From a checkpoint of a small transformer trained on Wikipedia: 4 heads of 64, biases.
Each number is 500 + 40 x the weight over its row's rms, rounded and kept within 0 to 999. Layers, rows and columns count from 0. Numbers have three digits each. The size before them is the row's rms in percent of the matrix's.

# k: layer 6 attention key, 256x128, rms 0.0792, rows 226-255, columns 0-127
# q: layer 6 attention query, 256x128, rms 0.0786, rows 227-255, columns 0-127
# v: layer 6 attention value, 256x128, rms 0.0817, rows 192-214, columns 0-127
# o: layer 6 attention output (transposed), 256x128, rms 0.0718, rows 192-214, columns 0-127
k226 121:487475495508521549556552518589501473462477480522478493502519470508480510479453508544469462521553479512475550458501477530501522556467424579457465543497526478520493499532466545530484471446478543466506481481483553391537448459557468402523515475528516481548536441450504489606476534471533483508496456524524498470489516500460477518463529561517530464479401572388460432545551507547552441522544
q227 105:504482446454505526492501504532444464495534479504537533486559479500518491469471527485540534461493506534523516474493473443568542520469532479500553514507458541564445551466528553484476497542431486547504391550469445553497461478476483430447439470479471520450542451501472549446510397527584522538558581477533570488462475506467453552540511531514535373434496460455513484488487523524537481558503
k227 107:482449562481519468573489402544468497519509501555448532471511443513518529545528479433486504432492450453489569480470502472513503517499514474502484514419458562490475513547461506510494502405475497477492504492448477544487438545476504514490514468594511502506541490566472468498529456518570486523452548444622529445428515492584512508541416458517533562514466420495543448515539478493553519496505
q228 103:488489547505442483516472520478469456486523573503454493532503442501444401463476510527438498523539510570490489479524552540527481451437432502486457477614533550509558544546492472434522424516547500475414565460475490565484471496482487504511518467500523504536498493448535507460448490524491507517535542441442430563397508528513495499475499467504495488528591542404541501486483530505512525545569
k228 106:531473455582488448552358519487533482555539488536491511540391477514470463444472524479506545509537550459531487453546485528561497526419483524485500525466508496443473525437477484553519506534524454482504471500489479474562551459466480520462492519545527499520523518484442560507447556433555520511508555541509475516458521512539441591490545454481446546585498504419509559471475521516500488508438
q229 113:539508444487508618476466507476439610516539513558464481534499539556570467546505465482504552430445461474514575527515542446544485488450531463487544490469442449475599518480487477456528550505498521467500511441465433493512488507454525509522520559505520536465481484454474551515523502576495559487579494477520526443544426507526516501509524469496481503475511477435562529449455543539559492535423
k229 111:479437481485544604557501507521480556564556494457490501490521531496608450571496500493504515543448467515484541483454511462516482452384470564552562508503449495493471495468494481456437563492531465521517505414466450523486532474404554389502482475529501512491458484482449480538487483534481492502474520463461489456490476588512512569564543543481532530500528472487445518518500504508559496508431
q230 106:529526455447545464450526567414487489440494479401457556546533554515567563419555498447541435479507499498479464600493533568517433472521492445506486593470461494508471508529435425523416488470542495514519463484535465514449552481529467499486525432524493521497459587469498474475459470501483519538521511501490481518545474486505474479454536517443512524471491511440504486544457516553564546523523
k230 110:511489540470567500498520595502521530457473470518505469496521471515501571452538445465421508501497522497445483473438508453559524498489470535547485517464490469529519462521501515476532566435470539482500460511550485499516470498537515605486442495488517482457490556420554535471523522372527542446476492472604493499554518449498490557502549558449453471462494460476535453409545484526476504504403
q231 103:446498497457513497551474524484539498603522541525490481505536530558476546426447511496520475499596459477552552462505460531570462532501563564503462515458501500489439456448499487517508468484477503471542557461482503400437548534510511488467454488516551434559571512440551501500527541506566434488522482523521487446477563507500510479518440497451508489474458546492439566456493549480531403488426
k231 100:505500528542501507497469519520515542448514494451470462538468561524558504469536592449496448476542501564542578577459518538426504489556509511520521491496464501475482530496496463428484487534516517489559450586494528542458480495468545412478536465553536429475462491471535458562582540525499565470524453483525493560620529432469512476494458461528496526520462505490504461444411455461512468507532
q232 109:505503509524508555502501477507509487495491465495580540475494523526437507492430594509503441422544539493558574496455549569492511550487474480486477517548519445433480466475555518545494530445496530434563496486485550495539446589490492527492479471464471454489499577537538514416483463503492472536496543493485462486416561517431518473459433530576499498525479541483591554517513455487571539558454
k232 105:585505507565431477524528477566505469498490579533572461494492505447522612526469488508444461435536466533508473485475461544497497492484479462543551488500533565500529449428478537538564502502546453559489405542539492563475502460478470510449471507556438479472554479461570479519541488473529451471461487515419477504438549486476440499557457517482548506552440487508519539440486449468528469495471
q233 119:566471455510501476483467437521441533568508478398426481457470569537539487512446447487472518524473531438483488581530452520511559500568485484516434560491479515496445505554486510508521540557507542443511506535521531512446478509526523504445485495578506481415438517532453538424520495540562471521525479541511540520427564558524489473533469456502538533525469541501500550496553560461482577438476
k233 110:444531520565485579508504447491466549504457517532480542481530501473580499453531534453479487490521516502469486454527428344457495395455448516587522490486488538454541528536535547509467455553484522460518500467510473526517506495579489448481484532454429518457525463506561485464515472565506536519467542412488532477494549478457447515476483544490511582543456510518494553463537558490507508502460
q234 102:557489565470546507473455512529545555554569453460503470471469511496494435482578456531528560501524496512507577571410467554426434482512519465450476465516524552470455453445501550490507523556447531486468492477504505443472485513472509507427516590426471486512506490480486517486530515520406509502517507535536478495500500559427508540563523474517477523599590490448550539505524501469513473495568
k234 105:466545404485445547507512423468580491518508490466573479534514531515486509470469527415483480522459506556503562477484473491471537482460454507463479429479539510513432499495483587534517569525520478520452448492529489499543516429509552461479479481553484535539488458463485519553532510476481557527589488506592546481443451438531531471537483493459525496520577534552431548598433504479503521526477
q235 117:460454534513477548532519511519463560480537536494488533519448477545545434455516440489484481471533528487509493572515620492500579477484439417467499468524455509482511526461515504438466474513485441480560490446490542552527491567480456464472487481461450501465483500541566559582447479454460541443468515536536475486483576516518484558508523467506552461461591507571438540478515522470572511439458
k235 113:552478463454523507551490566472528567492533451474408546504480510566499538478496460544560548463463486483470510487394544500449490490486541459496487488465586530449518535456515438575508476584520457458495485501530474542520514499429540479474493541515433551564538561478408447547538480510518483546460461519474526535468516490502436566478564488569519468494485478539421500528494548485494475452455
q236 103:465556503470462526486502526510513538417488405503460494568561487520476487518441590482506464493487480535519503544537534493426504444592540551447519495500479468510574556487487571460495515446422458510463504507467563524521540442459499545409487517456447529437465495535469483527448500497576474485514422583458494520495553506520533585520463511538483544497455468497474481458503559495521498551535
k236 104:483551482442510508520502524494412536580522519527492480494559471506529492535484492526480456484413480523440517535495532480508506500485518547492573428520527483512390498548539469600500470471521514399457548539593520480480463537480475488557490561485571541464529481543474484522497495510523416521553510485558493515563454588481486495541515499533454530550497539491482517484445428473410460456502
q237 100:536567562547531527451527535503431483489486469498492480541451504489493551564542560495464533534543474485521516562558469511543463565460523423471524482439506449520453449440450474433506480518482483442506519491442487434488501430464496449489539524499474495538517553489532508502507454493507552523473513473418447566612507466468434461535492559460435567484535476523562503460529543441538561475531
k237 099:553498489510503583490549500420579437492476412424549517543514512487558498562497509416519489477490463471469517505488484469468458545441527501482483526486497490518544465539469466552507564468447528449498558526489479500474490422461538557552448536443519553476545541499528455464565574468533526523491440557508472593495469467488457434476509511447549536495524503421453524520571482483458460508474
q238 111:419474485524436547426457444466548452511540506430563519504518493461517584546495525482483489544490435507538504504478429491473472547507501450526516492520496504453523511544448536494512458508532412507421464569558394489576500468514518512469502576433495517498492532477488484557562551515537565443486468510462557529480494516501487440497492520506542505545486549482527544464548517563513392530461
k238 116:445522522501475516520455575534471438499545602423545470470570509527470540459445536528516528510403537509545523503511455511464515473491403473480542514509559416509506511537496505498473488428510455480526523600500525481474478550515520467489555474533456438486451498483519525538465510450560547553518549555473486522531496595535521448460439442462479580485508492450504421480530519510475496500506
q239 097:495484490471525463518503477477420585563490450495513452511526460483502489493473523489520433589519556473569535535458567480474439554525520513524595491547553609488492447522507422518433487538540476506485511511488556569554493486533460494513495458532507521469522482487518504469503505516407492438499434527491511459513465599558471486494415514476559484513447464448505498501459503449535435478561
k239 095:517466521486465416502483484463419519497507463517550499451506482555431498448532453516537495481538585480451577516469436474531487451446492441481544435468566503515526506454502580537525483542558466502563492554507511453445513472520492512427518455501509514516461451544546464473566601510525421450536430558549506500525476562510542549471503568516494531478540453553505496528456471519557535497508
q240 113:479407474512528519520475499468516516526471513502480498532450507547495494474504469490546475498484529483471469540507500481439509544563505492487408470512543450491543483546526415495484459481553474585506486375474484541451524573592541514476564463395550506462509505484473512490565507564532543513488557546501512529500479530556493492476481452613557528505526490514528459535470513504458428551416
k240 110:466453482543546438483475457503512537511517522514599510537546510488574487445464430528550546571587563549542528522533463492490561503480547509469474486434582491526449419506481426485546532452541440555493495508538476499530501552548559432488463557492423467517480476517513442559488493477490496482415506478506487469498556481508502565492498529547445426506462499491472539486494568474447463472486
q241 116:423516527549495445481551429442484520561539511537466445497437408544509497553584497551523519475472499453440525539525542570495507532558482423471484468475463569505527529469505529452513511449532520478520485436472506548550487433573502528481509471500467490530471462514481556430489444407464494544525545525538535559470527529451494504480520465515467488523527492535559604517479496496443458484441
k241 110:445592499461446514461488501457565459504511417497486512554551511450485578476465486537491511491534551523519470467524516481457490521485553511582459467473520524497549494458509427557492469451518437511528491424480488435503473503548486500480496507439510488530457483580449432507531477546474453514498492553498480559396620491552467532504500481433570507506494492505482575549452512469514457545441
q242 104:474489459486516478499480560529571507510546514448568448495520519508514537604470522536469453552486523467488510576453505471516483434464431508496502513540466407537547546489463503513460539508520545510478494626436483473525500491520525355481437545491516489512507524518544504505484541507456515534516518588535448551540496464570533492420513563510441434509490525488499447503502474451496511458487
k242 104:442504494498493493489587522481414513513499530503528510516471555491504513549472480435505563483530531507494520575454548464553552473545451430469506455553470558456439498478507501521575438513552523504495539484439444498483466522489516480473398480492529501487489570526536501498497493479434533520490516591511436522437491477464508485425475483522523519551608505452472459466546459588506538417553
q243 113:458548471513479514487503491582539458468482554514534508509502537404488502534491501476550480489504485508494487511473486519536473437451524496501529536467506558483496519610472462519494458521585528490475440562529553482461469555503535412402450547522444519510504499513430488518496501486518517419541478491540477510388499485594524510462496583510558526442468441532470428520432517499432548514507
k243 112:509510534475460510447450516532479493449441546498464471529528510488495482537507476520494536495473580453426578456551472499528513468520438487550484516592450518447495516539505565501577428486515513492484516544400481525490504486456479450491547528445531522477578513511523481506472421515478420575480492582503482445518451440596486545530519498553490487482548468444480440482534515524414538522542
q244 113:438548517478440478500481531500510541508571420452427576495508492478464438452489490554457439544483501506565543455441453473540530524527445503548571501527530468507495526522512483512473495524518497538543511491512569561485508490496484424485528500502594510508430529482396491475497526516516453441468478506536541552501532394508520482558553543461474421513451448531469526537452527420476526502553
k244 109:489472512511473412471534493509467473549510462567448531533492438507514490454527477532428560499460487480518520520518503465511511557490477432469594464614485523537536511529583507517464510539421516442555498552541483487496498516404462509485512469456558545524528442419512461504492491438473535414472488499525541456490530481511472483477496528480570526522438471537463438435478547538455503502587
q245 112:459466505401469469515517484508470521495452602454494527483567561491490520521509604543456481514510478507457483507494517544514592451497468471432480499543488551561510504575456413502484491472473486486586514587477540435492499527497514470514493553523544486502485467408540511511489497568522451480531484470577512503521430558452524499566413502522459485541540515501537489496558529532431476494529
k245 111:497503496600493438481497464482486474466486518532477507512505459489457503445564585437499490535465536504534493510478491471489501582505408553497523479510463486575445558501456528509515490506540611492477453457528487584407535466482502481489555475515493503433495487523425511402580499548477504526503490526436529463477568483498556527480505444577531513488500552442506509519513503554467450498417
q246 114:516485486529403502449503565480468589502455597473491490502519470511551528504520514507466449476475447502444480415444473476518491461590538549462523580506490396487464489509589603502479488537510463441526556499550445474524517530552433514552512467469495503569477542469499502516449535486469492511547514528549489526525486458439469499486480431491581426443505491515479507521505508498515491459532
k246 108:509450489475516457500497538516496486477477479509480465478485534503504499498514560458479512542472539541480482515464601508436521492579559613427533499542478495488575510455608594479436469459488489461501493504516494541557545550467460468561472487575509468535421484489440471474548533459480441476550484516515466439485517551466423523454430486511535522493538447515545521452552537449550475484504
q247 099:462483421505501499510406523572566505455501527431495499507435495481501524489437426493560472500512505489479566462473540504610475457469537477474522481461537524580459578509510512445482559498566484482393487486502440538490575470476522508513548521492526469518495413497467473544499507495517514426504569458540528503554443533447485582459469465516444529560562487518502495475507491491526531454493
k247 099:527507527497524474542467478511525522537502504478453408570494479515482461473386520515465514518453521572513483493463520495505493383497456500444523491500528570499536502488429482489506539504553430519476602483463452519582553478527524599572546469466470479484481475501511541560520476590509542498471483537536522489546485495496566541500527378525544500458575505494490464475526514503476517517452
q248 110:492486547490536480489484450564541520553509471505485518524539455463479432536533437536412534553463477447442427541520520513537542534503447602389445520478462509534468498467438476484493536538461511451541528464541448546534520475493425486491578540496446470500491446509521499492432508542481538499544567500526443507490510563499444512492495456448535495498434493450547531412478493564481521537464
k248 108:424527489499488478511444411518451550532507414502425544485453445483492466539509534495490510489481578564439536489538483517499525510549509523455495533453507454484470505512534519508451453475544500436525493422499463473453596443484553494472478483577500475515553588548477501506538514486475467503532458478496492608472489546408486482543506549438519499549526482431537518536491560458460565530466
q249 099:535559501518457461495451433506509495479515537515515474484511531423483687505501603461513533513537539507581455477531503469471485447504440484494469470538490533452485440522536528424495553501523547500474525546482473554492536459510469478497511448466534533452549531503437516455558501524536483489459467535472552467515551503547501579504540507423571484482496458517488565494461534529465452534501
k249 101:540584515467490439501490569469427420550467455454480525400540495505458516485438536526489501489590523494550566445463439431448495481471506486516491521514524463472538459541488466525492566522459553454540482533573433554456482537502486451576517437497493422447503487578550461529450508505467476516562512498513455478536523476519458532525511499498432466480482523527538491486483460481552500478576
q250 102:422471511499510476535522468503445526495471575531458556531518543528503494491529537519554537575501510499479550547531428490489573465497463447557480550497519398475522599474463498478520444411488504449523494476566503508536527475517484467501559428507496503507480498558512553471549445561497545572499456493496550473522546571483511536509439448476519535519442497478482458397520476535462424452526
k250 106:567479508464496475484484577465476493560569532578531531493505456482484539533527450453597468461477469483561467556504433528486598528446515526472503487435403518543496513510457468498508544507501498442578510419551492461506481579505503513503447513473459491466504499501489445456516475614527478527563451471495541479522578541507449474471496441486448498537540537478514515432501540547496464509484
q251 114:512490492494490491526477479450540543494560540510556454518455482531514522465497557473471485572557527506508491584436449542478522500473505500442470450479527460479512479506497466471498498532464508541471504468557580538471580476456538505468578491443471422501512554422540497482487497504523533582520511505434510462509461480522515539470482468491519492370527408510569500413594496505482594481526
k251 113:471495418486464492515494528447508492504472521537525523516485472506505433447446563466512521525508521591494473552425433500430453595486523483488541533500535487450537442491387514510501512479421501556506503510499475455538562517499534470540450539488490499422570551463548451493596479468534455519511491502585543537519522552478431538513612497528462468470523493462521540498527507523509527457503
q252 106:482495466495514490511473466526465466482508497517500499530505435533487504420515508483440496495536521462500499532461600449519524546561484525453550593573428545494528473540480533526506467441501552484460548542514415464496518523559538552586525432523522470435453514470551550555467438520519390514488497486501508466487442450489487600517452497504523563458535471534469476476536455568494439475483
k252 106:516454578507504466450498510583497487500511544453454513599471443599454460468507518526585531458539485541440488510469562460469540477488497519526503503436475514514444500493542450479524566462466531483550468435551510544521502493506426496568538537528454500430485480469568555450513430530516464565457476489461520563484518520458535573478471533515478528509505482546593541514517449512557492461481
q253 112:471503476516513467444472486459509495534509487483526587388523467417520392528499606525547513511488516511544502524528456463468495500493471550502479495421463496541518527444497524514489468523439549472510468508508510524495542518550501567542588577495517497500494467516503426544549471546501499446507549445541510463436536525504482464509404524515518469543488519490424524532459564475558496462602
k253 110:524488534438504493528478414562468526532501540509464518476586484531504461420496473503424524482497503484470521600549468494481473535511496516467490478498483517504585528492468541500470408603473447484483495484628507488407538518569562518491523485525540472557523532428439489461459515533518510516544474477472444496474525530521570451472459480493479529536522512425429489456483460477508483522553
q254 094:521524547507508533518462538526502465477586576460514522552466438491509491453544466491564463467520552455453515420478494492528480485444547508426470551467488524452531549537579517479570493452502491468514436501517537528593489484542495465540526548532470454430570523566439526464456508512517511500461509534502488435548442560525463490508488439482480476499567517476574406513482519523476498472408
k254 097:523466511427449502477489546585462530484528487494501589532430451402556532557514500467524562512466517519457478507446501547516591500460496482509489492535486506551512573486491548531530521458505437488467571442465479551621482482526530495560455512494479495443459466492504519531514456517556540447464531510468451494473493495546490537549533508524483495392472553509557519578451495449506447511504
q255 109:446493499463555408475483487602515458499466566459573477557511487472515478527504477484533439468503379510518498522442466472540561535454461503519463559509415482524481507465533507544488544518506504450492515490487499427509517478538472476519487469637471501429521525533482524454523535559479582516501502516463448489506505502534563542507509406447526492509502507480498552452496534512450490532589
k255 103:529542522557519441502448514514459557401416534495436508501540437489550520528473481498513562557535454469433528452488447460503529490475558452508388511446424489504498568469549484501528456527543476536579537500505522569507516513437543516538525493541489443464525494502523515509538526484503537500590487519538481553436450551474447458561426488512526466518546542531515489464498516562481535525463
v192 100:450546508520514501531471555534480567484518446570516444508582436527522453486484534488445490484500480512505447531585439543541485512522492427484453487549509454490476475496470519460559495547545420542431474459492473563448554517419517518463509499488485477548543438528422487554398507595529479468554491544478541435505492530506530482480501505498482606425539527509473525498526471494534478498486
o192 110:530514444481531451508479513515513492492521505505534612462503541507483403528527546495486453519575477518568502504445493503562532504449479487509551487462524412562514460509528507512461479519481525509533509536516518478483497560426418547490476486471518597505433505469519557432508458506471488474566535450526503523488475567403494397519495501569541516465520463460452451521524398491502475556520
v193 102:452448467495457459538502506491525484456520489559490543430476503433522494477379411566488496458504456431505479514497511520486472450506496526528527441565520511585492471504530452531513566465506484428533492526481458516510545515488537537448551514502534550565521458552537534485539457424467567569507561439489524519472479488515459575570466510392545487539492521472504495532502490508513501522414
o193 112:576511511432476506496501510478444541484415547563470535506471488509495557468435445491477545478503540549506534489477463500475542540523485504563512506480493422451458509490536448472522499512496512533515502492481509508512536545506497415478467487529504531420527481523466534437400538557384464464549525507491484498554499458560570544471616497445557488433474504510492474539465543519526463450589
v194 099:499445522486517481479511551464464536530514407502539557466536447480532481573506518535492518492558547499570464546509456504524457500511601512540454530521471437424560474443532475445541481510513490489576532518527507508576442417536425529519502507485467513501505464463494547495562488489502498457469500504482534484525524501499396447485543445508530522602543499452502442529496466483568583459556
o194 112:543552450508491558553523454529514508528579572547482481421478547482544471460464460548533512489437477438458519410476530576498487515539456403505512489557498471494472514490491458523538512582471524508491463498537433513517465508490550537483418547505486436594459503466555442480434537473490500568555510520538527539490475534423524565466537503426469486481498485466563492461513529479481490529481
v195 111:533552521442433446467481484487455541403504550490477469473507486560481479480493544427476531499534576494488506513488512464534481453521454445457494490440491426527479548440435475515480522550487456510485477494528535420525455540510451452509519454551617478506502566534472521553557455550475541556542524444573527549436486465552502499497492449528487455495480438580454516543533535539487511470523
o195 122:471448495497564520449564489483515464477462520546516554550533516462501542553479431469534488481496458455524524501566498497525517507511607512429523557541558541526458447485515533422470498407539508491557540500505440503468502489528500516552555488452431515509452522422479434530502473515522483426417470477431490520494581499469564507462555502523521543470487517516561490484585524445491500508422
v196 099:490505484533549498457511519503464473454444513429498474468510481498544409529484449493471468482548519406492445515444538553512515504429492444525517493556560586571582515532461527505445584497504478574521519468495530512497511484503560521578432511479544428518526508540466540493435505493530473431448545508531456494467514523465469477453513457467513561480509520507477464450489511499561453624470
o196 103:554486446471493529516459490491502528519478450503482450564507497501451522522547567516537507505393435516568558478482437454576523429468553511443499515433496383444494575567481499501542454502491485471488448466505479432563549504497499480461549532447540534517492530479519520436500464561521444534514509502483556518518448519511524443567461472502526429540537453517561542530546525482444529485500
v197 093:527509578516511530491495518516535532578509525513549447543529506489514571510448454466555495479379463521537526550478484458531537526496460496465589517419519434508491461423555521478481459478483513508475487544565523496524516493576494491468537502509505567525510531440489455485471530514481463462387496600539479513513560500508439542534560495557533468459536488421490541457463511438516477497553
o197 097:438535513511600394531491515484494493496374576518484479452467542532469510525491518544466553464528489533476457483475512501523475454451506565473383469526451568520548502498430494564502538524474490522522521480493507579500493453437505561492444524566501479549517536519507480507547567471536525586443494441500516532456497467476422498471489510487476541482486511521546544519430555487496452482502
v198 098:519487526476517517486516556465444571476475499463523515481460429560538510463491517431525469481474496452448453517433434450540528460470532532550512522490541489504513591468543528458516551564507582571553497399494570478497570489490537458508467449517459545497534590474526505490472586492553408510510522544508515454490514510518526459547514478489601452453543478544471499515518534515468482509549
o198 102:489533511499573493413468517501496536549484529425527444583529475493506489525467500445477510468477576492456561501569583572533463480453504496503543515544464493478563524571448424565485453429538503518464522550481510467571511465484547539490500595518531472542470453453514526472487457523533434539484506464432491528486487571494515477459458560497526541510565476482467455481457428448493509459502
v199 104:521476485525476491482451481502527506456492553518439490585564537522478482504528474516428524488538553479535453444464563559474454515483569480568599463433487482535495450497526455530512544523543486545588537541542525468512545487436477450475505467495515498515516474435477498477435460438487436475503446435525449471500537494456526442584529542494576548463492407450504473482556510546513514459487
o199 113:512518521502530509521493430505446479491540550483544489525481490512442503568476466458486460492479459550523471525595433542472557422431430528460456490535581492541542529542551424530539437440466496562436528570495472540503436502486478528505473533569453472487528506465492494526476485520479463551509492486473449501472462544515560516514508437499432477472453501532553470551521509513461591607491
v200 106:494475529489480509564505540366516508508468489460457468523433528456510504528534475462527500509569466491452434510504434425572430499567543507445454528508524493509509493480506547539470483472507486519456482541472460578444476479509540449504459474479518488529577407419505523549407505479538517590529590523530497504540525528479470506522517463520548532526464509523537536535569453481527488466552
o200 121:518487481521535554475483485554449463465437481508479554404575594585512553460568520526605464524480454477484535487498453548434485445445494472562495483520433449495489480580507464518489509513532536567612473483469508486498436519531435510464468549474531487510430504524564493468511537477493519445463463449524500481454518498518541540500471527496472469474514556435448543493509501557508500533507
v201 105:531436482488572460525540495551506479558569526459490549417458458474501463470556525575550555529473478512483437462508499441478480521492489510475560438453463491516533528415503576498433574485507454536494530502467488513516451552456459546553532506494520503510516528608493376485553467524426487506488562471548440481557471467491504495517489471393476526509511480500496489501490479538490491459535
o201 118:527477443560482455499418489530494581469439535555514527525518482530487497525508432503512529508540521541490522505537500439517474508514502463549472544422549554477461545565449494484487472444458559472509370489476523506495487514557556463505498470437408520508493510486566519548524493536549497531539512536393502466482544519513551506434535420511536503461424550455495491595496512503509496468458
v202 112:476464497479545559502529497459561482572501469471469521532509462507516535462410566480507523487545488523467479570497544529501462452454572463437506533529494504491478472468561477508499437471517450511530512485529569504484563479420481458491510550454557543550548446538445528488514498484573472531575499402555497530522403497570423522488466472481474435455467544471496564465544495541503553502546
o202 120:528500539554595537488534517481493437454522445545549527439551551563517472483471427553488494479472530511509510456509496530549515520528447471548485452486486571463483502503463489546488475522503493512490547509489502428490464443533483500449535418465549534429552532557566556470475500454449435449468537529471536535577502490465545560545486554464468504486414494524508505552379477494480494514438
v203 114:540470555462470441557475519485504470464555439508443464438441513491528441517590460519491569458510497505583462586477575457505473564474478537453480517471521502487529511472515437552519546497533444467498523547494535526479480565485438459556491536451431466497460464499520514496465527483502544483494520542413537531589555544523516549512568481539511490459504552427485454532422514464491534465492
o203 118:563514538503481478483534499511476495525421519541503524414519524492464486393465497481514487482425492537467501432490395549497541543520510411512533481539522558448482536553449522498506461482479488539507484473562515452490424497508479522485447512516488512497544507493398474551478598506531541499489526509611469458520500525498434495481433484498592567542463496487559537520562469508517503460545
v204 108:518418460441603420481524539472531533463456509504500492546478482499511563468591499504562532445488503510567476458520423520468464482526551388494467570515560482511525531441461520515540518435437514508512519487491494551531509479467527501507468508549458471482499554559428584468429572465456518491525438545575498457536477548549495549500514525465507484509505524496532499545513480527491440524534
o204 120:423591511569462545547445473516448518625539494452432531458494517467520421528486488495514445616464512510465543429524518504499480518444461461506531485521510541435561484498544490542502463511486546498537497488539594421488450502480509485489467526492550500475454455489516522511521463522558471482379510492485468514524473470519529546465468503528542547483454548443491519497546554471527512473509
v205 103:500561518603458511482594536458508486495548546445485436436484456495503530516503526498490528469549521494412474443556526476540507485464505536503518629503406525516462441494547454451429503562431514520589461479530520522532573512532502507507490517584502492460478527513482472489509568499527485479514516461535529464543512468470451528565519442509427518469487478518488542537497498447504428506536
o205 103:472491518545533485433464509534549554520489456537460543571538483527560432523486449449482540444417542539553493514539495542458491507580516486460458571574470509458524433487413474500479515422503434489474459510472498534457461464531502538441506506462505511493535516548591468486477551480478526495483458531492451592512482521484515496544504601444520521526512448529494515442483522574467528505428
v206 096:511566539462480518498574462512456567526462460487514520550511509497527468549502522531530526526569489546461491452540482539510634509485507531491443478499493493478493445461488513492547594494438464525514511480420495442563481544515491543502445557550617470425400477513521433500520518511526484556472491439492503480529540454490500477548441467473497578485465491450475524480472440461471448514484
o206 106:423469492459446489441402508546502477498540471547607512532501492482481526504534535520497557472498551469495500457475557432532435482548511437469470573477535512464568422508494545431442525527541507452486490522477452576540549508489533518544467519433458506556588496476490544545525507510459482468540485574516473508537449507534538525472484486476510454442478507415464490495520505513482607503472
v207 108:524504498442510474425518547481525459463484521465493527490506459516536497500470556502462543456417495567485505518513449539519542478494429554501576529514487554441544521535514519563465523403467552546487468486596528442491553382549482592511479533478573494446513471468465489472510522505535522516599518441462465508518537463569489449517532512502507534547536554516498494507457470514467471440457
o207 112:483505502471481452535513483536554457453500488532602515528494521452592484558561476547466485494445552516489524498533541512510434484529498529535471484535574487516537499580502431519517509533513506499408519377435530453471492486489496503537472451517492531540519493539550477453469489513473501514438518509541468386466465488516420513456529500480553465441540489616500547458493474511548471484558
v208 109:507540410527486540542583529536549458623459437488484521552472449510457505450455478519528526540532558497553520516479491498539482517509535530537521439395471549505539461534533451504513535495513489488511551526496522587477519455463487500515469466485521490473473528449501436548485592499472502427463490507474598383497463485465533529450478521509504472479538533500577465477495519543461453518469
o208 119:559508516529482525499491512582529513542567521477535471419474470485496475508533505546444512491541510458552466488566438447455531532461415499454496438523539521527523496467411500536536465543451531536434434520537534518496464491535612467529567543474461527526542522503464526476513484522465559511562491512495507534436477485518424424474440491523490462573484425433511522452436529473542511532470
v209 103:555534465435515551508541472572455451534439448492514492496474485488455434480542558490469489600508557561521502487508576502564509493462421493448519527518508453428534515512510508533456544501501475539484504463525524578407499454489453509513526501451492493511486534480523414523465456530591485529454429532587503507507478473423496581486481493430568496514490511453504525516534498459578491479524
o209 111:449448511512512463493523477577570499436514481481576481498486525510501527485462525550577515491536460547484450444515443463548495537561529510453409459493510510548474568497500440497529499490493447477475500386477548472549498445485568458511487492496484536524508554462528611531482523506523501539515540522483500524485534542452460457463484458583422464527472494414458455485556535540455476571486
v210 106:553481503538515485485466563527452467548436471503460529405593524514547556471507599496548465495576533498443442419500458549485512550561501543522516492470521455429462495543574490475541481484482488506521497509527480468523528459506478523453461479509468502482516544478557539464449500518559487447477464488524499441430478480537572514564542423562519492444500516449511512514490536409437475545525
o210 114:502503470523535488463545493443501535472644512529509511496467496510504425507444514461465517487492521525480549543545603552499492512456517482430436462614514481514567471447450425526498529455459531502452564507501536525479546476469526473447519533532502496518479450431484548579513510548500508535490519465568478507526454516502447461496492576480472434454515486502496476470445531540488573432455
v211 105:436584517485471447543491561431593491520519536513476468512461527483487491465422505524533567546511499560576515410527492485534493499509572456539509504471506463484522411500490547514497472496465462518501510513522534467455517535428526545521510407522547512489451525510515570540463453447530485526483471570507533454399559454456441471509523431460511462516495508508548468531524462552557522456548
o211 112:528461481522539528497490426574437467541494510557485533505490566561461511496528451511490490475563532534462553485547422513455524490466469487406434461487468557499521520418591492504564552527520545532530525547493487461473416543487598549546490581529465505490500546535503469498485524456470515486445434496464484535496434500485538498447506540484489478504449508521438517469571442497542439500449
v212 094:478570535521480420455505527544497431543565397490426575493442488576532490565530482497472510524593513462524458526507439467522513408559467515564504555523520506509506448420443460507448495526464526493431476502464519455496535488499457523501510516480518484501483503441515508532519501568465567548560471473519531493470475534551475566547520501521585546515497471437514510447482460481545538468507
o212 097:496503482526439545485456496510477431516488496497475565443505523512532516403374429511511445461449467510544485550540527518549463488595587494495596505552494447498491435483572540426514511470481532546535513420472474575503534522511514521476493514534484529539457518482497497502475502510548524508518477472558507477525508546446539504425507522478522438437486492469572530417471499517483470566507
v213 097:518451556532564453584509496527525558426481466497520457522434505510537453531448502446504474537525540478509469510522509489546477499541512550498473561538537458478457460500453514499511560562500522492451498568531479512516491471481432566507540501531515429475477425495532543520475547433593469532524464467516487509456496454627579470563525448496504507618513499474490460518538474482437481530474
o213 104:510544478504436551458484482522482527540559516489519544470559545481464543464511526586473523422486416511496502431528473517505499556515532452478564490480507523504574511528518527483459483462581463488503536451548526564537503499439412476481443507588454479458476498446517510479483506480435502459482546485478489458509488560463492451500544504470559395374520532497481550455557536514550494532500
v214 098:483485496510529408541479448526485508507459429478567455531559475458520471499556545489549506548444489522548470478501476525528544570473515490545502447535496427459483508429543448556518519465450469513574445463476482506591462494506535570491502476487461532509521559572509461472580428496528488472450509475511532454548447569523519498521460542491584566538457549529469456510511562545486458450525
o214 108:487529462537512491554496602478531516511547578472456532545397548440525435538486443519533542480504529492418556513492522477443517521466515493497490540423563489501582481542474485454433476503449534387445523530478525460520507426473492476538450493511468491529483478491421543583447533501504500494531565511506483570498521492509503532503571460540470523454554466490524484543498449445468520511469